Weights of a small GPT-style language model, trained from scratch on English Wikipedia.
Architecture: RMSNorm before each block, rotary positions, no biases in attention or MLP, tied embeddings.
Training: a variant of SOAP for these matrices, 990M tokens, 3775 steps.
Each number is 128 + 32 x the weight over its row's rms, rounded and kept within 0 to 255. Layers, rows and columns count from 0. Numbers have three digits each. The size before them is the row's rms in percent of the matrix's.

# layer 9 attention query, 320x320, rms 0.0703, rows 219-240, columns 0-63
107:136114111116199144093224128175138138118085100134139093174124105177169146108105118179084133153184166104140104158111158140154115126126123102102153131123149120215089152101133076086128078105179130
111:153097167117123094147189155128146160139124141148092117141138110110086068113144120160110087194171117097107152107090094190132114115130139103151120181162107098113182151135142161141126169173136174
113:106077142155059105080111093118081135085183060102139085108076126144129140104119158099081136130144158141174146140176063133058167172118107116129137117118121197121127144179110141139144116127046106
095:129137152100120127118126088085117131146133160156130129144144110103120111153118078140099150097077134122064152118096087132110096139153100153179184137149103213086141135068097153108155121139105162
113:180121184104145242132135102102146129137139113137107139127058142114136155140145167081121171179131092127138122161098178222118120090102164109184127117139122088184136135093146141127199075126095113
109:103085071196126119206142139150157143113090116096097137114172150156139118124131151075100091123167091087128134106119106104110155148110168120087093155112150065124240096144107134175109101146168101
113:113137161142148114094144123188153177151137138158136115118111039084155171054090159152109119150108163032156090110127136102120094113126180120152117139129106088148072110146098114148067161118134128
109:096163078154152176139140076097150056106093151153131137117100178100155067144108111070127117137087103180121109096144138107136103103145147141118155130117131138102136111104165097132120098105125094
117:100136191093066140085117136154114094128086104169150066134101133138188172154117123183145179127116107097148142130159122120120150130136122134123176101167064136104134108136161160106098164179092125
111:134106122097095166121139196147173163139153110090172094137082177126117122130098129074183041114124067087111121110130141161185132129106186191097123149141200169145171123146147134210099167135101145
119:126130102126098111170070106146096086045193120117144154105126143128114143079138130111120123109130063138095152138106054096111130169084065074126087138061120184114176114173122089090150171121120179
118:121125153103140168143099108169136175124080145118145123102157176094110115160106132078097138142184059164128088131102076155160117123065106123086181108142144112161075109150134129120107117125155148
107:140100135105140157090151119074132132142158138111116118072166100077151143118143179122168114123105133126153075111141166175110134129102105158155142069122179147133136163134088118087108110132093206
113:096201144158133079137092164160171107130112117146145115205046188102115122070104112217120069140140145136136183144146134158144132114159125114137134214144096137115151142160196161121133158134114125
109:140102095153144088176127152109105146083126160152095111149190094100112125145103130099112169152088143163171083107148167115109111146142039127151122113120104171137065115192192179079206193050199160
107:154122146068142095136134149135089104140134093095121116114125110105086102136115088091146095142068099110084152128070129123147075176163055133167105101069202121155151110072109171108114190105131171
103:150088148131184143134150146103152172133090114083137116087146144170153133143083103136089152173172105100165153087132079130110137180124111127120124193145084112110094103142158119149192051131114078
108:156182148206176166099092124134187154142124147139131097071064156101148139159138140177166149093126128081093120117136095153133099084106140166083149131094116130139124136185113164132103122154136149
111:097254068158130125113086107103171137136131132154167121117096124213093160176140157126137150133091092169099105109124175170135098127084117122149139166124065081108137151155170132194098096075134102
113:142099188132152095094108153129107206117068124162101102121121072142090195214194105116159133130138092102125109138113099060106165166175122104090096144032121062078127111107117142133094127145097123
118:130174116163132166175129142112113156113090177102136202104161120101151171119091141114203138133129168053144082105110142134093093075162132083120108124135145090082170102171113099121148122126115187
104:143138133184144136134133144173156151074115132101142152138059131127104168126123132143076116096201120147042148095142156141150120136132130121102106146178144137120131115082133101122064131111100190
# layer 9 attention key, 320x320, rms 0.0704, rows 219-239, columns 0-63
108:158157091115072173084165073161163149150172167112065109131134136065122138128047149067105140116149120158134142155130108166174159094045080159095122124123129088093134137157119196119172175124150158
119:142114164130091117140078162134048103133170063105090046132142151096135150076125131109127078145104114180136127131163110122077170181109048134076121161154140130119122096175146117110123096233157120
094:107178106156070144097133062196102118140170181139092086089118112147166131076126146129084107127141149220096170113112121106113125130061108098111112153152111189128066164159158080151107140090065055
096:127135141057089143148135115133129103112059147123090093084108100170147114131132129133127119129190094089097147091140188127112154112117100095106134180133123131097142130137194130130101101083133135
085:140128131088183117159149137103179166114163180162103122159152100111172161135208130069068167088184153050093108128095131106229109112163185138123186086148127068126129118099116119150111147140131169
104:103109149120177129124088139142165169147154154106149157215103136160123147077143086123108184144089116061150113143102167148144118101090201124101165092200116108129133145155137098130164159091110194
098:087103078163107098098165119120139149136119113120100145039124113144201090150153109136154032109147146184124151126152183085075094182126152158141134149160073134104119126150146133151092174162105104
122:123175104107132157111108127133132080144147074110106175174132179133067093156135192077118128120085117165176132061041100120102171076144156078124107149088156106108101108119122119189100081131156084
116:106158176122126153111140126129150158126118081092203072119183085045097107179085094093162197105117159121075085112170222117146075169101128162151164097107125111118082128137146121124160135152144075
120:102182138060121141084197168148127090141097090126142111082120132077149121163146123129161116143171150185097114200119128139115107199107138154123138122155092156130057067166139064116082128150113125
111:098095125171142103197144131095172139082144097137145148180127188096105140117157164177179086153102146025188172172122151150112136083118131090123116158134105111189133101101110131169132128198113158
115:089116093136093139191094116161153115122113130152137112149048109108092102052069183118131102105118165164088110120141119074077097150161085116092135120117062144153157140120109179152100103161146175
099:178156111142111136180109125131079107147074218190113115138204088095105124185076113107106113108113170143142133121172145133166182067165065099178135117116142117088137129135120162038155108070131148
115:121136104154113101058029130137116113155113135105162108108085151091099073093123141133122113131116088134093088099165186137121109184168100190104152113142152156150152093169172139131127168135105119
101:133127142112126145143114136165067132119159152156126125156126112214168105148083085104101108093121112149065101146126155156083057147198111126171103177146102130141167154113082146104163173121155115
099:117110158111130103174091072145129090089126181168087102131130154123113124121127111081124131100165133173110101087094180120090224092158098149204111177166152155098127156073162130125171107114152185
110:130067096148141145159156091040146042082159153126102092126113127153094180139172084147169133181144157127145120159153137170078193114127145091123174115129147106168140156130100122144132196153156138
115:121127074146136128090137153121187198115098097127197180157084170135100119173125100167141166170101177123113144078210096156186131155097136108132095176161086128113119027181131077110133095090164115
117:097151113110219166127101069151143134164130066095167155085146112094150115186153119112123121107131114082151122113168095144103120132121120155122141141118113142118076136051110142120133119148186106
115:176150186124114122202138226124108157127135150124073104176117157202242160167134147180133113133106146134176110191140095081152112129121148150158131120141151102120132114118133126149131124159122134
112:101122143120088138120134162144146142157131131164178116178199102074140151138140112200064093099138089145070139157115065075148067155139165109128091117149138103163125177145095070165148106112127150